Each number is 128 + 32 x the weight over its row's rms, rounded and kept within 0 to 255. Layers, rows and columns count from 0. Numbers have three digits each. The size before them is the row's rms in percent of the matrix's.

# layer 3 attention value, 128x128, rms 0.0556, rows 55-127, columns 0-127
098:085178069188147138108091102114102154127133120144102073083102110129098090181128113159150127168140122185127118144167142119144118185102182127133164158160091132127146152108100054148113115192119107080156072109149152170172083115153107124131136161192135046154139083092164129133123159084164075091168139109104138108115099136126150137144084128155088135156106154203094126166122129081108205151115
116:169136128163117152156142087124122105132184170112168128202079150160120118124146111134133145111126095120117122170186099113143126116115168129122109158094076105157059141097127113110129067123195126159109174143147133091164140120139154188088142094154205141156062125164131114122196150168203102087034147194153080120102160153108142121167149139152147144118101143095118129119159157137128168196137
104:067149068083152172102080153137197148112102122117124116121149139124157143187080087117135123185173157138105103094084115169186152110101149102150095145140152132133093096155119174207119082098139137108161073128142117152147159157141131192148137130120129105166063145105138183148152108092114134096130138068131173144181036107131152083131131117094111139131187153145155108174095181174139093114126
128:166169077129173109129122130133175090193173179129121089183104154171084083066125124117143108119126140142056104070106073149108116119076114156102135124124133132157121166113141105115156113184157195103142122136107112103161160085150110125163147078114187137133133066082166146095080095148203130147092116100144124133049123150147104157154169117159092129165144149130167148146152149102129136048100
130:145079126173121087132101126133118138107176186107121127162143094115098084125103135149145094164119097156082148139097129141061110161120123096138142137154180143127159199092112168090119143101133130182163122094148137094133161133129121181126149156175056097123121109076153148095211154122153076155112170182056109120148130115121117128078222125159122082119138113113073077150156098090152189165106
109:085161162118107106137110142091147133152080080100140061115159162156120145120160181099097123124178131148197081137147136108141082137152139195120104172171139110088098126145174141054147080122124104118124164136132108212109172126148162071111110133133132125147164120075203147148046118092175154138150089134106185131122143091128100163103111113144121102106105177103145126176124138164102046107149
116:111123174174073158112058148106151098119132115143109137124102123106097161104168172126172179078093116148151173094116150119080097164145120143159137097125124140119143147097094174118133122150082125145084068148156082123186202133138067064139130140177081154173164078171195174091102152090089108124101196103085113141126151135115115132105135128120114166108109098176067097136170116084158117124176
122:090123132134137150116136127127107114085124088108106119079155137167166136157137148075098123138160161147157145098115048139167142083110086142145096115143087155159130148128101124095167103158053096096125112095133174150117166131148124098159106109091156135112140145128124099216068113091094099108220126107129158140091148193127147140176042068127122151122121145181168132129147127178085091150215
118:102082175105154141124088150182219099161131088103153160117136121124188149126113136105132118100127123123185130078120105121147116102187047167136083142161117104135109123114076148114119116147129163127142120167127106156120073136138131114047129093132181105110082121208082137136201113139161164170110131136068103118143091128126170076098070141155123069086174120157144113137095108152151135197141
119:085054112137145133114096158065104153195080144216121128143119130142121147137124147079159096090047117098077082104135145198137131122141119095126137105130126102122128177102134107084119141133127149146117114103083134117133041104105129171107138093117177115155124076160189231110101119134162160142132132160126115103141134062130159122156154080161149096117126146075184087124159118145096133096153
099:081195134156115132107104112146119120147090097100123117102132168100127167173118068183124162130138193126104183135127194160150137069157167124128139111145135073082091080109183098132136127132148162106147192134135148129107054167168149152086053142101143105137105100138099155108152085136130158096159064087159106159175086142098138104150054127111168105087153146120078124163158184164110133115134
119:131102116069106143209080119179127063121148124088145100104115174147132083156091121067125106115091156128188081136095104128158095099098193122134145189096087046152154181129114180085133087123134125130143126099150088081169184117161142141120156060065107151132126108160154173137160158147161113135109126143136156144065146115110097160173107102153113125134119143131169107172167090158152099163123
100:181132126124135131129065076113070086131137142148135100116105191134146158146121071157138096075070102155107092095111105147134130103153185117159152065125117148123145159086127137146127172113178085121035168038147139083141178109143083197132120139089100114139152167210146118100090118152120167097134130148110121122107192139121138160146215111143159122142142123134176115130145115129167126105101
113:095172107129129089094097169104126134082136142100154151118155140135152137161113177122147152089124090089111126190111227160079143129148111128179116135124147175110109142178098118180080172096106142181122125151145145179114161145116157143138109124147115117138184127186098167157108144123146158110139154121169111094119157117118106126046152147117140144126156104134121076146112074000062106106118
086:114191130135203106160149107117160164148122154124129141094191150162092113102092190122159121143152128072179121126075077068124117075158130164127117111131102165105126152209132173146122121066115094128113151116133086179114152075114115145159129075101118139161117104123144117124087082156165086129162174125093192138142170117145180127121122102108121096158128147149203130188128097149105094093206
107:087101107180183082138112139123118139139134157094120123071075143085075158161111126169142154196175102136092129180155094133090094131092123089152159118124099121154122139102096113149103131143057177220144063131086109137132129151159112142169091162185124101133136115135097142160131128061152116184145131127165167143140117131071123163116069105190105185172148107134123094087147135083068130094132
123:164117097080085106095144141140037136100134141167111109076109138145153142139128153127173147138131145086120103130140195167153174164101146153115084127027149065091123109135040126168138147147162126085117123128110181116136136102122107126110176181160144114177150078146191122115110139140143141110159093103108109102176158160135169048131092130103118136135112177104084154198110187112111145104126
102:191082150128123144117108131147124156160160188077178177100130115122114130122111139149097148086120139143143120099089198155128114091128106117108115089110156107135116153148112150093097129112126185100087187166128124074069123125101040093168116070103058145138136135131101136130164071060058154138115168118119112142160122103146171143110141173156060147044135097146153116150150154124141050136128
115:063158116172191117089161137116107151172135075147068152088104152132153141114118156110118087162122154121030130112133100175148149065192140127184108135129146089129100143130109148130121099120150136129148114154144069165157104143128155095126117136127146060121090138145094115118139121207140125127171147163150167181145140112143184102056168112181154149116091160118171136101088090121068139166202
111:177092135111131140126124106094176139084155133157233145170138139153150109115097097108143110132074155096121110111127097121116119149125130094102123140150072106156106150112109119166108109071190142151108118120100126128157115142131155198116112041123202141103072172135154175108141168092111134104110134174142171036109093077076123133189131095108182161116192076092120131104135124093132123097103
109:128178132126142073118142099177080117108054106090127097147092086123090107118075077132097164121097142210103138140115127103177099148137152109155143226158160106110109151142172116073140125150136089140149070140191131106150136163139126168129132165105146149183138107097179117073171190158173083122132141098118140157070125100075093137106163090153128113163121094113104094179162104125154123149088
096:155087127174157117116130177109105084155073156103103156077152143102060148094154159151109138104153095088122117110154115137148156093155183137119162103119093123076131107169168099096166146146155041123109157106145122093209106095161166112068142171052121148108163051145156088126151166165131124111162133130090084111100155164085159165127111129115176137165092098099155141190128100130089147125155
097:171149072168077068143143142123142170151102201133136151116163164129193130161118120090121220143125140156167135131067045112164146111144147146098185110153104171169114136132108129130135161187127066107124170146079099099155164144117156140113086123097150150122120163099178109123080104118173164117090115163152139107132135088129109185157160075108118110166158125150192177165101081136140150106109
106:089080170123110175158106142152131158086157122155120156124135067137065142092161148093122074086156046124130108125106114163097051163113062134132097102084139102201174149089122141100150125162084178124116126163126122157068169083123111096145146154164137082138130144207144094129154143115107104161080137078135148175082146176136114122140152129167133133150105161162127110113173116059169123121162
110:071127048096118115159113191149058099164140177097100176113119121129157138152143183106149139133163146122095100153137107149136154113104184118159116120093093222102167138073110110144104131179061119156119155193101156115187027164112169136134091142109137140171136106125134146156090142133107182099104167157145125129122177154131139104120072093145126171103083124114106104110137116143073138150104
118:128146116090096134102138117057105194138067087109062123099159149143159126111066092160083070191143165146102188114155118126116136142129091124101103162146160165083066136090124091142137131093186121041128131127111087152156111172173166127174146108138142128133162094129149171167146073121139142091142122136130118132172130106153158084110088112143119164092210138184141090185118140178131133124128
113:131166110163108103056134146117164179096117193112091128092154041140175115126093113163110111189115150119129191153151158170116099105150173091073137153169154151142088161154147128147118145095059140089195121098108113130118071120151149170096101138165152076130127137038154157162176109092093184147118182137148130120167118120122130106098105161103092151100130094141125092128134117149122191147094
098:128160108109099114156155148103132123159095079207092121110118116113126169117176115096087082162115114161099076068119073083199130188100090111177127106164104175105099099130140108138176071108152063139069131158123096123133180171173107095123122149115144168101150176128154120159097144136156099065114143080169179139066149098107102141160124109097131124142163136147113178106067114151132077118102
114:157114169112114125170094094144153153163129119188139113095150153144221170160102118069124130088133182129178084107094140120144127151102106121173125113136087135103144187092143159094122085064133088142099145115129055174098214177135099142161115121100128148127149199130119171150107065085101146166127081165147142144147131129157089165142135064152103113138132117113148180101102180161144078102143
105:135131141129117165167178168124112147067116066137097115150152150102066151105135149103123130109097082166108173104167113139076186120147095115075174166160168153124142136141111114107142144137124160133121083154067164068191144176126124128169132123129134161104180151073102125106170160158063164088097153133098114107125139175108113149149137156141120134131157016168086122114154065110155190115092
113:091128089082123146106134181178125141161153136078133093123120139124124148109116160147116136143160138052114117189123076100083141129117168124063181144055138060140105117187097100180112235150107135081174144080159157151139090149098186138077104111129160075081122109124069126117126125155132175137119096158168109165155143144119146169112124166140103148141149085154126150151111092112105188146120
096:116172083099145076126132120200157142117167123146182155144095112121119170142128167142172133141083104121149093144111180122139145140094066171181089148144116096133116151131110101174123096143134210065085122154195185139138116151176059115129141093157130167179061139105096116138136148078171090117136101129174152095128153134090092141136052154121141174089135106164099109119117159092141094187124
100:089139087123188122116139113108129159255072171142158092199116144146112158131141133133139057119125148091120114123108164092111115130121107190171126119145096187094102151115195063112115166128141120091145133161138135160108089171121167122148158134146086086094150088109204168156092079097166207177104127139121135116162092104162098168122124115136100115122143125113139110157134154140119097093134
103:070128140206158143102168145122109106121124124112153140120053122095126212119149114121120124096162110120071134115113144129078135115172134156171142101128142112135088114143089126161135107111116140171187136132161059174152163197139174127142113173177115055113159101139080134134183075175133156127104100152108114179152101181116125108035103176116158138108125081140058113125134125137102075125111
095:068157143162128158108098191119108130159125178099118191083144134145141138083128163136121097124228091112176141113079168164156109115174092131126079105167116137129114083140148158153101108110121128141149132122091026185159124131127121071137144110132193136108159090131174187089117113155173141118130135124157151146147145088171165114131164114115126161137091177106194170173095136171082109169144
106:138090090106148101104095077151175171142152115121099105064125156087145100167064069141114077171083095113168099108119136135111115142064172181120141093220132125111152142086094129113151106094145163086177097091114133137139131121206176124151102129167085090181123116107109054135137113095135148110109142144154158164206113157165085140110101113113158150154111165154137134127170107166176133108142
085:155129123083094182139093183171143118178092118144133099166080105181148107145142116152186139126145162114082090147118089150155084071054229138102119123115122132114138124085122123115131124199136169063142157109129166088154083120118188116135126129158160105161178098069117127108151093134144124108090072161145132129156131191130074151156089091129072142138154156165159117114113188156162144126117
099:079081085114094124180117068092111129163150179120157151146159167107124146129150125056124125099095111088170096115118057072135148138122109155125126155126092086102104141066174104113137084114180127083096158162129165081183101107116144196067113090083189119142048137119180130090104175166137146098130115191129082112104143112113129125153090062137178138102110151133134138142135143146156104119140
091:141145164183178177099167090130105067117151151108200161187107120175069137054140153161121146090113142110129124083116153064117112128105072145124129161111118138085107128132185168133124124128138125199149095168137154150074122153086085145137180122097145137094108118112141190136110140140100076167143161076054149128082120107136182127126175149173137072127092119127131160137131206099129132134133
101:097146082066087110135168183139146110192151076121096127123107112147096136137138090140149115124155110125122105115064074136151168074131109120159094130064159167093185038179127151181123161068145128124128145126143118135178114129100049149091178098078108141185149135137142090089072142175184139142112146157115119134114141172147156182139122146120083172127171116157159133124103094176119101114105
094:153151079111147127045077120069054139123150205120133171121147089098126083184132120107133067174131126156090135135115113175060104135157134128128096161174143151145140138115128128094131191126111180067142128137147188064124099125144105151167169178154122107108122128123146103128130117127114197152141166126164128147145107106219165072125146126117065118115146195158147081115135134117094150112138
107:072143120154110163138123133106117082082153177132133183107124115106107148120162169113131117119112117146158138089157143133151068140130048150110113121112140188127201118157134149148134147098168122044132110111095073161127141130143146059194164090114193108141151136125138098086173114101155067160157221176103102128147111086165153156064138149102131105069110157180145138170097121110125167138140
102:097153140102173143136155147140107137169127108085110152123095142161111126085118080131124060145223124178145168173198181122111137160088116121139129118141091146140115074102120079159144153108077126140155111096083158201127094135155136089131098104177073145170079125074131094116109100074182131132119088156119120106164131111098147122149176086116099173140158150217133069176124142136113153110090
098:177116200128069129149103136102098106075123078146079167090168131101125131109132120132157149105103114150193099120127091095094121145106131125094076187120114150186135120116117119131135137151153065156100126091169128178127114138032110130139137122130125229159186127152203112086117143140135143162105121210095145141094162156097102123100086075142115136142097115139117120200143143147143129123188
109:115071162114129136100136128122106171124085110182108109152085092197138162110072165145141108142132089090102114161113104110190131102149054091111136144102102111085134183143137128165108144150074127104161082127113130138113144128189136172205180103143143155154087175117104157171098087058130083120121210127163155124091139169131118146078135128178095130152168113142193079159142139153166109146154
094:191105143152151048170161143081141129164122131143149100082102174100123107155158187140150107088115143168180092124170104114140126113102103154136109165121099130186097149078165112149154063126100139165108096168119096099095116122171121172128147128129174131132184143157181193149115152115132131163157138123095119103084112117078144087142073109129168070130139129103185120147193151188072184136183
098:101164121146143108156123122087174071143153147108121105078105172078087096141135176166169146120097133094158119104113159097120110122115134086132150140138079159132169121184099121137146111157197209151163103086107093100163142202136137153131152090087108059141135104041144130087098151118134191176188079126122082156187123175127091163106132111086092143136169106158157153136133118140104181134122
100:136095110102148099178113127136090079097184118141079137117155172124135111144111088100123102112165085185074120125207095106125120115132174157094134111076102139166180150169144104111114145133086144162093143139076150065112109107084149117121146167126156143144132085106082094097107104108144127134117085056149164088077147119134154180188164143174091093179120177164131134058161155071110181128108
111:128108061083109095072143148182121111147156156154111157158164118088122128109102169108152110107121129139116111134126190125169099146149088111156095163127107124135173113167116019096139068153209186130080129157157143147145164209131091101145149136141126151158124063084139094207078112111127093100129116091126088123123169056164123127137079111104130141116167101127106151113163147145127123127180
098:174099135107115142117179117088150152150135174149114125141085119111105142108138166140089064115128087118135218116137255132086085172098085101115095110142149119149099140138099153155147109132114100119156145077184090120057142100124073160130090173156117109129129150104129171120137095057152149128107109146123160104104125146082167143102109137126073167131155192088143143192180093098128133135151
104:156124125099094170181104156144167089190137109128174132106133132141168136116131068106132188076107168164139075113079196107169147116126176145119154129109125121091147100110138164146096149075122109156097203097110140078128131111123104134055136112108121082141157138165090127075171118215170140130133097103112104109120136146118094159136157151141075167074132167136064157138062181147100141152084
103:129129072126123151120139126142124135117118107150112157074132156083174135161127133092129154064120154133150131092085162075172167078121077082118160107119183148143101102169142109150128071144142160128103108139156043136129176177103113085089098115147157133144181110201123106152076111154100129170182174104193158118123131110061132170088070098169085153126129150168138157092140184113118153067142
121:151117080119141168123139176138175117097138134137123148115145115170149102139156077105090074146093118086105042125169164141141181060096098163097097176089112121137088096119121096118168058101147135142135188123080069113130197115153158106144152097131114137106080148072131108188118114096131150130139171119088179122127097153086159127135151207153112094103174138156157164154099150172184104099114
102:070145109048119075136182227141135125113116106195088171167115079132149132139124122140109101118192114133149118137128132093137156123111131094112114125140139152070124103158145124164152101159140167117216084153089141111155124098155187124100093081159106167172149088076162134119168168080147181126103177148136109126160090124129135136145120089083182155141103093077093116131140066113092170137141
099:172131124126131109181133120095117135147176134142113100064137141110113122142178187166121068132145117116101067089109144134178126141051127144186082160136149043128070082189157111133117090114134159180134129147103116096091134096112149103146171104100161169142107199134072107165107138132140121092130117107198195143141138093081145115166041148113086086123112122117138135103151106180120144118096
107:121125173109155095185124160144154128119123137099152201156154117197040105138119144133124160138115113135084178159137084119114094148145101140110031141145096160127118099116121087103140108142109106151145160135165117138102178145159217158111101154089148117156061133102124156156204084093154021160081136130102134102132086086151181105091120107124153142148162134127161135115143170107155130111133
104:165165157126088138141134118087121093181119113159061121158152107146123199128139154110125139128140096127102212125093099071128204158091093112129153086082134131155182088161168138179143188117031127150146082115118185145088096171089104154075173131116175141134141138090145148066119080111133168156135162091118182144085143154126139190148101125149083127149123105101121114129154153108129109141141
092:098096114162106117148100105119089220162095143167136110124135101078143126133125155111166162153083117032148120111127115075113128182108103096125153081119095194081123133123191069150084117169130099116146123127170152167156059087127148156128150188128148042065153115110123154073077106117083103122124126153158109118122109144169117150104113136109153097165113141107139173103120091181137117068121
103:141120086157125103124159192119101177111126164120145143088118185143079106061105135138116123117099153132121114109131075068106144075132099139092153124085114137113166159141141131140167121118140153090152118147205141118204117171124082141110128143083181102139080104098109097125121107190089057156176084152102062139144088085122139133121147044136112076140163108127111129124125189148168209155127
105:114104151066134122090140154131145130119187140205075173093100132107124166092131114120111084091105059100154143184186163145155160070118074118105118189121128099049147124107109082151109109101130169124094127140098139139121164149137069100135109153130145140132118117086144145167101173141084102103161218165150142118128146064131121144083162159182079093137106112163128139136082104178151099128176
095:054120141106070042115106073145127090101121149101095210118100098059121132124141089111148175167166103138094140102151119129170113073096116165104117138175137127173180081140092130125122127208102131134113082204137157158135109149097150172113112125070145094146127103112130096112107152175110095097108111109202082139077125183112109129092091132126148096143139172125182122138113098131164114134104
109:125112173071095114094106118150156199092162076112153117155136144191152126061163106116118075072151101134168142184186102116106094133122175165071120142092134114173109146088114138121140137114087150127152146117155192161124154162156160095160118151136119131046103193096126107134157170114096104093147143090169090145110119138212147054084109094134121183116119171103138116099106159100126118146138
095:146131075119104112143191135100059146104126193122095077132127138093115134104122115146121116086062137126065071108167091071108147140135162104177172143064134083143124152116143102170150160117150140133078068110178133159122183144116138097190172120131151171080164111096125132182152134172084075074153141094145109145169087137162150135099135082101159153111134103157119088089164184140110133094164
114:127061090099131102104090137167150100123132121137137119110177125110136129185161164104126132158092144172129064129123114177158174137061097118092117096103119123055138127097136177106160118158067141103090188142118133097086136087163061087124132163093108154108109152148141137201149186119195166068164099090120121151080129138139195101135140174124117154121111112169071139110113090131181096172113
108:175109164098122185158120110115138156119122088153140054149095138187168107152126069125077153166179119128132162151178126137128119166121174130078066123109155123121098110102075096092134143144101137201139111107183120098138130086127153149099132107146081164126153195104084081163134101074102096117134111148111127162149057132205067074105140127122073185111117145090145111098156137112138101075120
096:098141101043092129182133134100133148149086139084176188174131122061138152118153098112189230150160113070087114136096120119094135255151094104185148102118135178124144094083118134130128154142154144119091126121196128174119138142116140094154175104110149087130117090157100126117137151128088125142102134136139074147134123180157116123122147104098169152132129097150075132126145125073107121114148
101:136161167134153174157158167145089144136106180081098070140155125117197125110183161142110156150142109111094159134152132123166105114057106081131105085126100130125069198084088170139110113102085129178110079127118151125123159123058111110167110066129145118113152111128147174138104194075158141138130105143162170082119178140085110199083145115172091152138110113121162111094134146106123101195175
101:168129156094145142181123083076077126115119107128160153132149132055177156080120110185099129144122117194124146090096110156138092094133073076149133126156091140034169173076182144113098127109123120108118146129130163062139083153108134177060155076076080139089134171105125191130123093162133126142180163167106133085108119083100093159151106125166106122117108134145109111115101144089103150121170
108:132157139134157124091142195092147110169147157135125130178087057119115146145147153165153174172154137126113133171093132105130104150156109076093186076082170148169198090108111165103123192091136129089130143106088069185122105139099104146082122205144194109138133127138124115114090073155117147163146128173127132179191152072124129137131168103148122134186171089145185099140124140134109163131172
117:029052099095109152160122157097129146168073090099093141117130110087110120110152168117114047107148126167162109145107139071186132094100150132171195152101108138111126104136132156142128169118081162182150126150121067110113084151093129135160150067094097145125179164138166106085125182135161104178180150162123077154084109130161113124147116181116152163088150149122069121106083136107108121131121
097:158086162168095151124147132169085160119151136080085091120125120154178087118047071141099162165111090123164135103125133095203146173200108139114142122140143047186135129108110091160139155113136140144116150152183136068143122158117168170064096119100150133164133096164106129132103084099101102141157117116084120143111194135101140115138165126146166060100142111161130159153068069085112125112175
104:183092109101194123097121191072168071140103175125113126143150140159144127117069170079107085126104102109117172181150134080076116155114174156116133172115142131061108132143106127152138156088136100101172077064186126141156140140145151158096172138132166141076151138110099116143137149152137105125140139140070178087101070137137171158129179177118162083153063108133136075116099190124121101097136
093:195124160150127199123167178185177127089103087191182116170135091097116167158146149122084148146137156084118132145173137182192075172121139128124117139170076145123141047136137127117142091171135112155107124109145109138185148156130103109120129181146131121160133101153062074121157089121096168104134154094074110153156170136070113145123123105153104180186130089096119112110135135106177093078122